config.yaml
num_hidden_layers: 8
hidden_size: 192
num_attention_heads: 3
num_key_value_heads: 3
head_dim: 64
intermediate_size: 768
vocab_size: 4096
hidden_act: "tanh_gelu"
norm: "layernorm"
norm_place: "pre"
norm_eps: 1e-06
positions: "learned"
qk_norm: false
attn_scale: 0.125
bias: "all"
tie_word_embeddings: true
parallel_block: false
init: "normal"
init_std_qkv: 0.0517
init_std_o: 0.0
init_std_up: 0.0517
init_std_down: 0.0
optimizer: "soap_variant"
learning_rate: 0.00362
lr_mult_o: 0.909
beta1: 0.95
beta2: 0.95
lr_head: 0.00627
max_grad_norm: 1.0
warmup_steps: 200
schedule: "wsd"
decay_fraction: 1.0
decay_shape: "linear"
final_lr_fraction: 0.0
batch_tokens: [32768, 65536, 131072]
max_seq_len: 128
doc_mask: true
train_tokens: 257500000
max_steps: 3779
dataset: "wikipedia_en"
Each number is 128 + 32 x the weight over the matrix's rms, rounded and kept within 0 to 255. Layers, rows and columns count from 0. Numbers have three digits each.

# layer 2 attention output, 192x192, rms 0.11, rows 34-106, columns 0-191
129107119126148121120141051132123149137110090152161138149101090131120190134156133115125114123204116162144138116114141112155107164114118082168125114140137182112076109126144160119136138113130089126164074145137134165163097065098106089093084115053138115089131092174040155181106115152104121142130133124155140159116142130081110143086102120059170135173105141059090139047088140153143130135088096144104148134141092099081132093113062141119118132112117144140114088095141094146172120176105115178158139100195167099069168101085146112109130185151160140110114124102092121104170137104168081175
135171158151100141089119119119106119116131117082120159174181121099133167146089118126116149168111129095136112167126110098141145143068134106137122117104090161113118131099119139127162120091173148138205137121131116149116121078090186122114093140152224097163083154117133130112127116104096096062136094164117167117137117125077174086106137085083108136095125181173134091120136108057113098173126130121122105136138154160126082101129097082145141104137132153075148104144137164101144127097151118161122103133120179162131146149124128105128175143117102090131088113125119149072106074135106144148
128154126142141123102124158102094158118161172131103131115145125176116119128140103119117155118131175130160146092071181174058121107121126131166121149123138105101115140135131157126185082123125156120128218154173166092108122145118068162125194186142050085079146133096108146047144100131171147046182153143098129022104168113078134115111170207144160103111054171147132191104092135118115172187139110098168082121125122163102171141054171202104163098075123123094144127157124138131115146139104104113132117104116123139129140160077141144093151120161151135110113104113199154123095142134102136132
128140133125196092123143160112115171090132096108109146110147164135166085155119117149144133146145126120141083097169119169079142084090129141070141091117094148144107125133113181146056084127145150072134099171088137094112137236110161149139109113147074167086160085098148093136090099091159093128124102185137153177114144091116114151139107153127088139148110151175160168157138192182071099125141081136094126086149167149088113152147152145099087131110098125192103107168118117124141116122146195153140125119144110126100141122100149152121119108107147074142137125124110141109128093175099161148
092159100125097141125161119108118131125112113175124151148155134175162133104108102154107124096155082092121102159126162144096099084082156194137158123165126138089123105146114157126133119138129110148135122120186160172109128115140148137159101141155092129131090148098109056146099110095166083120122162159091102103092138083194190164072114175181083144167081147135172144126147123099159113125184085162098149115137101172147130186139135151105133143143140103151128138103165118099140099165150161105141137169158133150120150100137141095188140139091112081118149135110156120083135138142107110122
118082157070129133154156114114149161098126106100136159128122154084081150121096155138107177142138177108147104127234168086058099137154093163140120134122114118087134120074119120148139076125129127113084086189096051185125148164089143125109119183188155159101167146155198059095108105160141178107117138105133099177119175140135134135134097138161092167130091110126120044110100034197119173149105065146093127149148133085138078110138131130145096111151053138110164116159151145125120084125113110087130166173141107135131131134122079103129100085156164126137120130101130120158100134099168164143
114214093117115023121141116126109118130149157134137139127104120134113134114086155138065141092112132141168075122127182157159136151111144125122179084075098085120177149099108164142113132130140111127143147071167113122088087113120118146150187093173060163101087147131108148174082129125157120139171123102116047114108124106138149087211114093103150086173161156120183204096153164086169108114127146155109129120147165168174085149149084137170114113110076101143132158110147140070168175169191114106124129134125089168108119099134134131131124119147131122180113098151117169084063098123135141148
106101157115146157171177124097130126134116181143084091139174170127090060132153154066153126094078087138036136129104200132090080086174132094072133151150156125123098127170146119120126195075168078142122104107050168110143180094105146137088162120108169093132113084219137135119121135112107070102023125134124111086172153081133099122084166111179123116145157120192155155188088122103081107096118135112129097130156133168154112134131126087125125101140098139110142106150160121116119118156151143182091113120099141104060143138192116143130131144135115161098122126087122161146119124114102104153
157150122093127153141132110104132064119132069129123115084142121096086134138101145059154123097141118159165112145127100160114107137125130140082168136134149144111141171143124099076108130095085142105102068069142121137057198091141114100096202076068059092090145111155124132142175109129099091118117191155099091154114102170038086156177179187164137131077148148135112142126136078163158151147148122181118162182149135134183126121132119152142125179135141142141111106119121094153107152201132144149137105113119147122125180125145127080123137164134143123107120100086169141137120110144111095075
130108149161141176139091061161196109136093132177096096077107131096162113150117105110155174170145099131144060157138151162119149158160162148131165095115143099152107165123135141129092140171104124168165144150083100141126158104102089142098128121104192122159153132111068139100156170078150109187126152121118098075180075145093188134231146145119165148109162171144103109178146185123207100059152106110102114156091102144193153088151155182141168157083087120072156118183137133090174113080135084199165082096118132113145111135145105143158128114151082116173066161108124123148131162156174111162
132116101159097144123126116120117076128137164098138167116134058092103126174106154157134104081083090154158149154136146117132126129165155173107195114177055123138118137128137126120133130121136163150176126205124141133081243081186094148152100180092134098177170151141117087100113161193083047097101077136133150092167123072127123075137149121120159172101137145190120136091159087165094126125163141167119105128154145109196168103122119128114091129117111196149138127115095145146106125101165108077143095162119129164131149160158142105151104170134098090061085153165151093142152078084186145130
125132124133118171138178088156120092155147129103152142189154166118107160119114148106114104122124151094094100109143141208160116076132155148125113154119175139116091152084173133135128194092077112170158106138134103155213077079153134135146141163126122175129163156139159128029224090125201142102142128113205194115127121125172082123072066195168120075109155160122127141085130110034160126157134178135147135159143144103101140147120060105140171118132134124115109115156135149192148135087120143135078150163134108121151093093107114121091132096115132187088115123159099154151125169141176157119
165168110125126100156128103155148142116130141137102097144120048103104146161174147116135129167084130086070104079144134120147079130106098145089183169104115123112119133133150082115134110139133108178115137121167187095139085137132167150147145032115121047129129150122082068134121182052157121137147098147136147117082072135144110137104122141151176079113141148150117101062136119166049110079166110104089075139122143127112132115133161213098089158147109150091135134137142156128135139117109135182105150126166124147101126109106131141125124113110147140144100108144156153153161085070113135147
113115124117121170098108120095092097120124105128150175152117107099106130094097127153139117218114120166093153069121098121151160103116107094084171072154162139104128139136129142192102138161138091128123179170159134166056154169171141086170144141139182173152150110151106118088118119116188185071142204130147118144188103162167117111160206158069157054121160138143135113127076110084125057179135174080151061127136101134070124120144150091150127139192142131136166096124152107109062041111152116118112148152151145168147138153125148146140154100113140123133136114110117137110139086103142147158
132159131124139108096100175113108104137127118148130138124126130148107143105149066057150125174079164168088074089087129089114147118094135113110136088149129113135132131138156116104143115154112123062104148141139112197145047148166110111129112148130138070116085059137146180100162161110106161094114143150125113160135120143163100078120169122181146111076063128151141103112131199214139161138097147123190171116137084134106123154083160128076103109111155128160153136139075096187131104101136095104172179126121163124194157073112109093131144143113142098165144141073145120107114125104114075147
099059141093138106158137128128086082134108172165077117151131096139136105156164113118165167128071134145161182165157066121132132147108093107097193099132112146085118132143174128159162112137152139132152166093182081046073157115138126122116124148102135176153125128121091127157119171071137128105087086177055123146205103048053081101126117155165102118144163077134116139126152112079124153147175143137117119130089133180160117086135130086128150112090117100068112142165124119152162118152117067076103132120115097100153162128127137145104137144154107107063118111100096098112140098136128123185
102131134159134173117109108144112058118154145129087165169196158084172147138133112138124100155097088180078207124078119147133093113068068104094111138204212108133150094135173153105130168104146152090124084099054157153111149076107056049184210172135146125048067127126120104088200095160130132107112054133135079135100099136139089079195161164145145125173255149105118148212152149140163123077110158160135120122107156087112130109171101118126091137150192095122094153123168150107164099145167136156132084080178157113121138134155190105163164212119107105126119117140092116106089117109114073131
149095117087096134103075103086142165137146095086164087112086097166166109164166114162121117129129166120142101147118120116094143114125099166164144140123162078112122173086138118152163113153127091178142045134218055090118123099124162152118255110143169122114150150189149180107094121096191098127136136216131118233144147101126135099146102127057141127107158155147147061103159147038106128114079070109147120122201154117107100154140158114132145172106083178084126120139141095126073134126090113164165111158112099169160140121086117154078121153065113130133187115106175097133123106136091172111
123131113125067131167119144121142152180138164100152138143083135092098144136171163150173166177134091066146122110118048144148126117089115103149086112115114099127139140147151157102128082143128146141158106118097144142145163234236140117173095144105072143147189159123110169174129063141130156065118122118137055126155140125095116163134146169138135119114146194147174090081160111125137094128154143108113122128143214111084155125079121149095152160158137137163118124111150137142128124139175157162110173118126126146069138117129196153145138147097135148075145078120127126133167135130167129127
114144117138088143137115134058146170153114159131137133093117090096079130086134089148133141075156171122106105160120097129101103096172158149137170076120076074095132187178126145091108180109118085169113159055085150160087103140190154095177147111121148109132069121134148092122133155125059047121173082131094172189158105151130109127172192094115042090144105109129069085139115162134170198080036159125097122129117117169136134112102143101147149094137131155130145138109096161054105172125112135129151116127120129126104133149136141108116087163144128178148127140086130113149152125147102138094
157151153087071064138072061094163145114120107124092156132129044113132123154098113111098102130073168095127155121161130182154162121136112129111117093128156131165111181126138132104162077151141144051124129215176175148085130115137110088118094162089144079169140124103148167178036091100111110085085119094167099059170127144136134182182044158135085119126091255107161154102164166100118143096139139143115129138122151093174115165171133118159137129160060136156137121049138132103149085129097152142126115165150131136125140087130170160078094141121091084100071143191076116092186126090155136154
130121129074174155149163053111106138190102088153092160169155078147075110132093160083132129114102105118134212135097101111130089160173144141174109161135098146118073136107090102066115109086134176118081185129173177149171105065171104164165157107141099099168094124122121128113130155043131200168183105219111152072077187097139124125136098163135147212187154183038078175114157117157147147193147137129102158127108147150115151113118106118155113143145141111127141109116075111162140069132130144172142065129131128066169137098135183094121186121121135116106167077144144121094142113110180149161
148122120102162105194129148142162106190135152138130138123119153111136148116170103114092075139097176160056118047128136104118129179105065156034160105141139155134150101145134103144115165058139134122089144149137064065196106176206090115124136153137139176114136094136116146187086076216158112139147129146121120216127116139115140164076170081163106156115161146163086150253163106173116089157108110138155124107150142075146163124161119174130119078113131120098139127136104072142108104150151175121110104116132095072121100107134158135106106171141107152087145117217071155099148131170115111101
093098091094181152111075136155166113138167150087122100110112120115047141129122159140103101085155134125124148167078116106059157090166146123095097132110158104087120150109110098131139122153162174171157218138121064148169112179124115064115135122103100177142059090068083169089141126161149083131113074146059119149181114094164140145097122162136152150114172132118097100079075104079099116126114095088090113144107090114140112140093111048143152201094132051053123161152119139132107087117176169153117154118161130079212141079145145100104104124168158109136091119111170123131119131101112235100
108154110089145128146174112168140142177114039116101126087134112138102071124135086106178081159160112099148132110121133181098146162195114146176110096142104114127102101170196149160122130106143105108106092085086123045162127186163120134175133124119156131132159107153123187140174073083100038156175131164093184151156109155206103067017045102145149156067164092209177180055132167181088076119140157094104144179120068143120135102116119081164173115115161158140197150154080078100128076123125101092142164120152105127130061064121100109175117178148159120090154122168131161114159158130117118142
098113106125157130127107169119117126087146127143096146137090179088111157096133182175137107109178125094126099095141177112083117130096125140196139141133147131159132157187105100127160143126158123144088106104157114148128130139137059121123140079130076209139131100159187180120124156121087169181127123112093120019085134093127127176160145159020047146172122165093175125136118129113116162138228089152135138152085185130114125148163122180128134119118078137083095108094136152102102092164152103081111096119129143074123086158120102127123133170162129162157172164173169198132100130133148121157
135101160110107116153105080139097151191110108210110141212106099102101057130112163122157175147119099111146123111130147151160084096110046112112129092103105190091103096115085110156119105088103135095120125085085194156084183061078096140157090067186129106058117144112143130125240066101154088113161092064074139107140129105139139091061160117147064109116054167122160065045134138139158062173055112113178107141142139117209150155156100231150140137172162087094152144099153104137172168195161140158170108099155121095126153115122107100119119145059144069138139155135111135106165115098101117143
162118147133110125136170163128116158124114128127145116110106126157169134147138134137157084185166103126143112079146105105132121178136109135122122129151153129092155145155168180105147163117183072094175115191040101159160105175132148130205123110105145099137176149128067155172161108064085076136103117100168179125169097159103089168103117080051120138191130061144180166155129148046144125105082123122092092091144115101130151139098119137145108121066129124129153137159115055079089153121139137145138142138117111140135114157129129097116091085106164128115129133125077133136093137103126124092
154130167099096082101145128099117123072126102136191085164115093156170140138131133138116128126118120121145154096156153131151076099085099152124117138148160129150107121160148162132111156097110152134157146108128102165123139115137121120053162160150101115143062201197137152085176134183158115115115149076141177164101083125106128132121115102086169097149143106152158173154121160094120143197071144127137168103157152152134160129165121132130118112100153158123132143084172137117101106105059142131098136117153103165143133136096120151117089121149122127084121072138150105131111164049142142141
066095115170121067135107156071126182078151110163164153153128146160154090164153111092099115122153170186129086134106217124182101160144149120144146162163118112129124103150131066069133136159127128177166107111126117194133121164132142157075137124148155116166111152180101200142109161106176061052090132130081164093081128144201099116127118112127100081076087113163126107107160118092192147102079151192157161121157057134099150178146108148149145151161167179109158119101170135083108128195142128118143142114099146102153096109121091140093134112127102115174105146156130094152182148137142108170
114135070176115115118111109168160137120099102107129102117125114113091089113129188186126128081169091116117142145142100117075174159173113104152168121165123135169129115170167138130105112137123144159105133117199137059162114083110104170151108075064122152062105176136123144083160186089122138192139138088101110094129074144140153127123080150145175089130118129195066116065074123117105131208081105143094146160118072071141149103127170085106172125085169103195144100163091128157121110131149141115149141148162156166115131159096137091148139049124158125127052159137145153094119104090121133127
184153109145143095145096143114107131150139132111118121151172130127134119174102076099109093102140132130102158168100078180114147110152100141176090122157098104155149126113169088132154132089088166186142118116133144092087090156145138075100070187135152160141092170170098082082112176131173159120075081124107122107081147156094077160146098142122118136077117127165172105158110101158170114145096114104099127136123180112123112134127145063136124093092111129122128147103144106140102117169144124051183114138073128171185140136147132125100113153164116143101073126129133131105138115078152106166
122153152136072165136177133077116189100129111147177128184134079159124143109185149114132178125090095107153114125109104193098125057131124106147154118113154103126108160135136114119127128068134133110109084164160048028168157196176111175145097177156072063168083166193140068092176129040091180124116063122151173124095159091132074082126113093099112149102197154104148096171146092073126169097099146154149096093165123151146131153092145124120110074093088131109172126146119152147108144159106120112110131138132109134098150168141140134136051170106165163150110154077153098127135135167107136083
120106166153112155129097133126120095139124193109125176152177148102095129142119163155116157139143075095140156152093118122113118141088074064178141108139204119151140162142141148122106148170107114147149104140120155162124110161068099074098079034101127121150154168067141111114125077100139056189135147109169129108071084109201112119151132190088144118135234116072121119089147096166111190126078135100200160183108146114113134116134138182135164103112161138099094137160121117169061081103125122137131045061090141120163074121161128154174113119112126178138093071068119080072106191140166221164
163163105061114134146140121105136169112118175120139116108133084136132050111163143121087064143141164175091122150133047125107148109115153138125112156097119146157125093128143135093129112110151160140161134085089088170174111139137189094195113144110072149133117104146174114099130147071038160153099124081142112165070073106113129082240113121046079120116130167143146120138105175083146113130092164118115194142143148075104106144113119100151151122129136150163090177153114094135110116115140138105146124141131134093136099136097158118102073100112126095138134174140125140114146104085142129126
116131089127130153113132134109167122093121176110123093109139108122099144110118124100141104146108121110100159136096128148116170138116149128161113129113077116113137128114161125098129153155172196083134221126101123101124155124092198227198118161063127105128145095131074155097098114122112136101104075108143159099105126164152097111112121035131163095113178138118159088124090133168155140115151131091085128111148141135108135149198123130121125148126191113106111162155115146104113163087142157120101105103095133100142133134095091147095121132112128114085158153172115145099126137128192139149
195108183072155131133171098117113124157102162082090124167121165160098122125160151206109147145106096127132099078158090147100101117164106153089090172093071128135150108105107135080111159135172082093149094168087216117172102138107134113147112077075069069108165079089179141081183126158154153115149132177140132074110127142039132107138125080098116136150126096119104066122085114171095078203089056115153115096121117123145147110090093151115135140153155148121105128145150120100155165114177149110124143149173099091075154166155090108138106112113178170152187141152097160145131101091194144130
144136129118162182153111113122144161138114106101132134165107153040107118093084152111129100176121155165107060101166132114127129128128136101108146191177104120144163165111086114096133110103158103090177125126108068207171040084138121125122206082175074166163090057136141065145089167108126201130183184111122157111137093151132153091104143130131080062125133099186128081137083128063088121069151132122137136175098167150120100113146164090118114119197120117195136128146160117102130169087153084153092137106090118104149114121153126090131157113088199104112158139107093114135099126125182135134
079113109120067103123148134133089124102152134085120149091133096157155089121106178113095174087104121107118122104081126119138163193136151101108197085134123126137172134043040164130144110096113082130087124149123092068115151150052155123101158153113108135155177148057129103191129024125130125176167128081118146158176093089120198166150043112119101118140143165142223125139027071087191205141190149151150132137117097107135077087068146155110079171153180123145096143192169082199100143160149110053162182108162141152183160137110143114156100142094114129138105108171138088155146095137147131125
135152096164101132157150130143196123129142141140143119142061137111138113139142149099130057155127090128174127091088095106112144136101150106147109136141085093134096132146118149100136177125145128098103075106155137097112077112148147128156124144117123135150112116097087132092112081049121160099116048117020133118153165090136166176141213093150140152154088153162161100149104131151195119084107138111063119118088135120175118087112121158143151114121084138163130120116130113151133120129153154113117112099096083145089114139129166154142136145148063170189122077093122127085128092101116143099
105116157157153134128158123153161111162113097116154152143152148096103182102118119133149101123145117154136099173124118135136123149166121172121144114139122147040155139125095137097123119112134173148112163137106057113089136103120046183139102064149096156159176116150152108149117092137105188104175164132097128171098144094160122127076161217166210115136155161137118172193181090106107137137078132107133156134127151113152135111115145129094146139126124131141126155102094148133117127153093138104104149074083087136136117134128104120124153189130118120136125133129135141133120067126107135140
089141087120091134129145077114135097132114126124130158125105099124216160111130111122159123053098198124071133172126175149180139101139193123114107162114095128180149152142080102151096089148116111142076129158163132199118095100119145104184132182154134082143111081141150096153132157171142102147140140112115158108123144120090158185078111105210072086169090161176147172122134043144166117087119115129140109119116087088115151098127086140132150156141147154173100122118096137161122094116125124116140069166123083141135147149120158128144182111102136126120162100183140116103115139136175121099
097122159122140108137114133161153144109159117111131119089144174106146134059199143144126129132152060144112156071156140152131118151104075148131107131100081108093139158147113115175054116141139147128139118151110132088096114145132169161154159176104160225091114226154127163168106139157138148060146163133101165101130130126096127164122117130195094076121154157110133111090064138192079127143178022137122163126133123104131120098173131115109193132146134158151103118127078111095104118155132138150129061128127182144097120111117126135148140184112118176119142109132088164128092141138101150103
180168125159121138114085075133120136138175137132162142127121153126154147132166096114115129127052091140128095117121123132220150156112125144146053141128115055136138097077173106103128153099143138181127182098179128186122154179093140124112129106111085106133108121174136093179176091148159074082121106091101149131091099185031145166168137123142132137158172081114175147080163143133173087082098128125160114096138149132179101122113102134110062115091134174169158158156124119115140126171175127052128117126141077119125119092126111141124103119144175152109107132130138156088111178145124133142
135117165138143124081234134122135120068120184152116102200173188155140100165140112149154141110098115153080175134182122172108133186129124151113134120131120152160134140136124141160111134136114086094118140135140137191098171158090129101145186118189142139150165167149137150175083101166064097083060148153197138057196119175143120124149145116133192119128167094144229140155136100178134148152099112185136128127167093125185162116141113143155183139147133148159125130166131099171145140086131126172099129110120120144152147087082133138135160118163108106077149152138148116141180089119107145118
103140151204131128156135106155091129115146086153120135173208192126162143146129162097101149172078143096150126149118098124126120173135176151121104156157112109148148110095104222116159122146173094136135114179098136115121096095127191110174050121090098221168134071069076113113112173163121213147110177134190164090169114139103128121185142065118116183165134091162161161111051128146180105107073203091155167134122153132143111136140126150152127103156075104105098123131152180159162157134180094134089139148122138092120204130138113111130137100133124121126148107104146132122165175132170139134
104100178130126086108148118105138172130143150181079108148095169162160139153161131104170134103093178179127180120126163115163114116133106180179182107100078108169087112064133111072125139148123145159176114060127099087133067126066151132133072105112091155152050115056220045159077140085209048065146104123160055180107074076126095132139255120136135153161148127155134158150156140092080120131129109096128118196098095190182149078144121108090165119160158135090117149162093192125134143149181125168153151134106115129108123163125112209120148137117141124177126120127107124165158067123122192136
145146181117125100131083116149095135126165093170114137068079123127116169124127084120102112155124123154114157066158063125049101140130161116113170152090175167114102202111117138121062124159164141074160096093182123156082106213157145108137181129134148118102150139098055145022099101117049080074134191133166099175080120143119122150106169107091085092141064144043190161071103064140124170060154160142209125100134147139151171143153135125157162123212130092117118119194137111167114096102070138171152140135109145097106138130065148147173101070133108153149106160088132155159072127139087152174
151108097160136118102115145142142073159096184089177104175111184116197116142146119110115084104178130098133129104129112114145088123139082152140169113139149146071205094129133139143117119119184160169153066120119077161119095070151108073100145097176175127099079204086118095138150142120120120125105120146106067121130147186133133130101153058143174192157080132087079157100188102181121173162115117169129114119095148051127131153108116165129108116145086170135137138148085141095132106208147119133164081090147086128118120093129112114175131121112091141121130175158144101096088136108142095103
137146135160132177093129111134102133139150132119085074147119114127110150125139097140119129175138153137181146126132150135165122185083110091107116146134117133118140110124168135119121136163142157107153138093176075089137141112195175161143132096184123175123117127125160050098169144153140137140148122100151125040089153158193097158107111113097157141101096174125111056150128146166144070130083092128151110086099149192088161103152108143163147102171109104122172133138131147134136097075150130087086182143092130112152070153127177107141148108173074117122120123163145132156141080082176076119
105121122090126109117120125112099081099138180121154119105113116125070114115123120100115130129118201133136135147140132133129161099108198099190102138166148093108112162081126139155143093072130115093113144163150194103087154104135173122104080127163125128190091171079114175163219025234177094203128209096147203119085065136149162073133212115214057182152147162136120162120137097123156110087135117143097139104118143056094136131102145123110212116123101095106122188174108108142139154058084124079148156168161155126116152125131163129086118168135146133165110112159155116153123113139143148162
069114113127128116104140127150188109142151077160146053119121124109121193142154169148155139115115129145178107157111124108092138127155114132136087100159091102180128142142200149103146128119135148159084108162165113155135178108194114157136147151138067135115077131147103118159122124137202134141099103120189113127153144127140182133109110149109072148081149155193070036177094162186110119080180125090116139153114134225067147133136150152104161146110124121107136172154137157119099119105112107106109127156173174130099100116164142151122136136120089164119123158093168149106129116119123114130
137158120185112110116151133175118125147105138109114092161109102135133129114123120142150095084134172137146142129132137170161186119133140138074135126175101107115112092150092147135139134134139157135113107102137144153081149038168154154165095096097221128187156188127142138223151150156075061133123082148160139159131126099161102137057192150170114164148119127219138177122203113111130093126142131111135095119105079109114110111145110127138114150182136125083117124139092148187127139142142084097100098156113127105140151142111154104121138097137100128103109126163162110134156131136126136169
043100134133134086157102083129132135067135111076140079140094111127147128186083142150183120070149102172135143170128072121189134117085095144064113145178179115108105119117097125181122091091082121140099250087082148156113134140132054094166158137122034102178173092211179169043158116195112155182116082135141113169189102185108152157147093128105046148166159177175062166167165094089157140170099157176148133143132135157183125129141136143115120165141144086117098088129103138094151176118124093141146125149132101109131112100147156160173211141179111097081102113140130132089127103155129105115
117046138116137066128124255096118147156117144096090093122110139096101111134078149163098074130148129072140076090098121146081166115230154180149107078160108151106116102143154174100111148142057116154129071117165120109075173145132179253127145107096148154164148086119121084115140123165090149132083126153185152154116178040124139179169169157086100161134143140150134086070134113057136131192151120086148134068088086101163110059155158117093095151062094052122155105079115159159093156129126184120087153114170046180164133113076101136122118125158132094079112154150050096152089167090129115065
198067111139154104115163128087177150133065145127138133120134137083151087164116127147102134086166187109106131141108075100176140127133117209101166101117087103113111094128146127170091140151152075101165165156133093091141081127160101145110136084164128163111122045120187141199123142109094142135166081104051083136032181169182049139114139099127117188147122014123136117180181110073161090247104118177106127103138077144098126119141107135084114181142118096098146148134118188142140109130125100104108144148156139111096106136128117149073091171180088125169139115050107126147125137098120113166
131137122149126111187114138113182073148149108165120158121131121190102107088187087094204173151153156070086154106126112087129121141159140126111053145128098180103082148130105137084124173094161175128117134168156095150145152160143092064176085100129104173148132155133123171127141111111141088129145117144139160127139142128123064161095078116045135150126119161082103082150131122168105118154208105111136115154110102125085120128159116149153181098109103156107133144102100165195182142155139120115079118148127142116170058107117141131120083095218110151099153169123113083160128105145109151098
146103121081178141148075089081155190125130145127107189138130149129130094142151127108174124146118183148125174172135192085084121128149170139166101113088131173154055204129207151136109138127126102131151093110121127175073154167088201245162120109112114131110074116124155157122121144096170087184166216102136147197146186158118153095132161133127133043096072114130088085124158115128108042163138115178073126184147113117121148119089152107113160119157100176123168117182202173150149174107114089109078116100084149114110115135093138139177139095142155082128128132137107138110109097130162124110
118077124085139134093185191153134137136117117106152107132121116094152162151100116082140143135104146130160129151094151100091149068120164144131137135118150064090036156093114161101088084151063159169163127114080166086058142151168134138171138063113211159054101075122085136093054076132144136143186084152170117222127122137115053098141121155184155158133074118128161176172103174157115137137120136067078148131179117133103090135172149152107151170093075129098106146134134133140120126121178100146154127143161140123091141145094158162146107107072109110122153104117137064112143212147131165125
109140084100153112138169155119145116119120132137193137088148176118139142091112120132100137150136076167167112153127148156157097139150124169082149165143150092070147117119104148180132130147151145096088140115124120067170138173127151084080176095103184129188114117148076149118101120136121149130110186175060114115186131154111095091141159130200126175092083091111127083167114093103084082127083165153161116117110153112137123179113128127129138125066116103176080119138173166128154135085147140123122114117145114116149116111149097183139134156136100112147142116182099166107152134140079145103
157155143151125124148184106191132122109109161111126154169172108109177101144125158135152118156124119129135167158128136107128117135182095111132119140114114156124096134117139159118154150127164099111154046176068141168119194146157092062122050111185096130094193249083092104135162092170114128124143121138174117096119115204133109124160181102123182070104150106072077056111151072068176128170156150140105119137185093133126163088102101118159120157088122123137123174156121147156166097120123134110135137157142129064152130134147109122148094087171069182116116119120128129135138110130084106066
103149143129136164099071150078182132118160121105123139157173098160138136124131154137140218136042148128084093138119100159133117131135134155157100096122144100092106113125141179106084105106105119160223152184147189135142109103096162102066108046156056139066086143243186051141122148134085116136107218151114169093099127108116048175118137124183144093091044155079155220111098100103081170128042176170091121145121154110130132178083123118109109138113155119077089121082221127101128081091089120115144136128125125155126145143118122076101188121110093123179116156162145108095140141183167124123
143164170071153154125153149168144126157137141103117143120115097137107083112117131115078129118125111172110159115067111076126139078080127125159164128124091108193118125111170134121084110066165128145154075101088148150151172177119147204089116111130131078160224137116104089146068170131082174086091164117112098173063180122047126071134158124108136116066178124107133114127154171143124119121092132122128128097134148124095162124112128079167145144160140096099120084102111129130139165199066168133129138128084146139064142144102161187093138144098123148162205169142106109110139145090168122130
122109087112118142064075147127127170153117074127146123125173098131133131073117103115115134186138150091171131181154159093118166194088103144131133107115135131139129096096198127159108181138143104162063101152043201173158185053070180157166119153102056119064112086159140170213054080079177186143213111129162149113077140166160108190147117136130118071076054097139162118090170134217153185178189110117120108168145095133076163134169136090133129121118161135130159083142077117084098192154039150154093164063183138162104122168140097147096134069141108180145143078090165150169124188128159110139
150165143170142069169203122105100109098144160086102147154113095126069094146161132139121186159109115119173149064112139139169142157079140151147099138175175158072136059117139115142122116135154099075053199121088123046124085169191163125084095108113125177057142106151115127236201115126148141180153121108081118099118154064133082128145133185114238142199199059096144195106089139152190091095097156140131138122054147107096150116107128108135102148109185115137128083090156138133134112124134091117155108129134152078144159105118135155135133176190180120161126172157104103160146106126116144158
137122143154149184110146135122092185109100111129180110097128145120101190113059122141132085111100110129125185116142120114157178130173144128109133104111065151128168132129103089128113174118109111167099136108094115120137123140166059142104189135138131080178123163161098144124122100124153136178169124141176077149096184091193140162162107136100082075166096120170163143084162144203140160123113161155112099098119158110168141130166133113149097115133081142170116126141098169162128193128128140107168134145181117142126120124167127108115125108138170147131119064091128138109116119073108093155
107111113106126076079136176132172123158152122132119155108042123125141143120115109135140134195118109124157099139123193115083148133116105128155105113113191125120079183137077069124150111120127129117177079107133162144136067134190076147149117156222163138100168109059137199096109158156105124161184126163194086148087095102119203179188145154089159090125092095131098207151132122131102046104082136115158124140130137052095134169134127124115073110133096148123153150113205145107097094181112166120138152166133104174141177102148196117097132114128131139142165197105070123134104167130162154098
145119142153112096129138085168091078079143155179147077134117093122142143153123117144178150157131110100115149098122068148154087100115122138115110136198156118124177103084122144153107112127128116141141123070147134104161152154125091059145167122113145141145114178134143127144139116154137174105080157135085169072092126113090147111125167101089109146119146098130126136123124126127122093156119122160153164101123133114148117144106137132175135122142151122073124109124095078106141046109158084127155118139152150155081084136118102113165151134134145125137156156073131120118123169149113154181
131116082169056097095103132135174143059088095105159139088178173122159130168177138130132097114112104155169098096112075159159135139143114097122126128143103155085174124131100081157174159133127131183084207099053082199129084091142135149047149119084093154143113120116147183128119074138142166157058113125148117048108157152114085110078098140150121124170104154136160174101124097128109078188103141138106103150118147125137116129140085134108157123102093121170143130135170118129090204109125133115124119116128039122171097155160130100124216113121098159167101153132090112125118128136085123118
116117156150155141127106128125107154162152143117200095085079136142111101106155124163078085110128113179125123125115144040163089147174104102114131121131123154144110118146160108137167104121161113117144147151195093147154064155140085190120092199107130207086134140128146098069066095115134122159076108173089146160112118100160110124177139160096113075155169043178074096198146149172203126105127134103098164110121130103113083083123157123114091181113181119089160111061139114116139135152175128121105136151082127104145148123139088170108185067117127167109152147098107130132136159057142110168
089144125137093127119159161115116104111078117146117119133097156109149127090116163190129156100177104141139097102112158109134082144083078146119185116138121125169202123132112096130146127138161147180137104080170161140186164145181078135147137117123133130083099110185138123133134175122108119120103198137158133149153087083165172120171131092124125166147153149144091120148055114112113159180133114106121094122088105196117080141094085147081162113152148109162097132088106139125153129123085157117105142145075060146103117137127147140134122175149072096120125120138144119106110145111131103131
144128112117142121109116127092173096134087142093127128138064153130112148147083159153118107109138107069163129123087152115127148134172148077155111140184091055138142100129158179119119119119103103184103094126155185124125080123120132060147133072097140081110100101056171088100111123128088206096132116126122070101118144165157130116076115142120157120120089103084104104112101152153142040147101106118122165112091111118131105134086109126122170089106142130146188123146150158143160115121118103131078144173149134123116112091110128104123134170116122167118131175151160103135149123131155113133
125136152114110193120119179112100119174115093136135108113165127093113134110115145159129118132128097063085124220144155150187163100163100144171108130096112118223163118169071104124118124141152113161149082184048032201161113170152152106118118100107139028136110145053132165055163108129146154183091182148082156180036137155155169140184100131145017110139105088169119127165124184215117070125203155121122101085133094097128136164113154105124104116097092114112108087124124130104107122112126155140160069129085136136148103124076104061119092091100155144126160089057157124131132156132144136143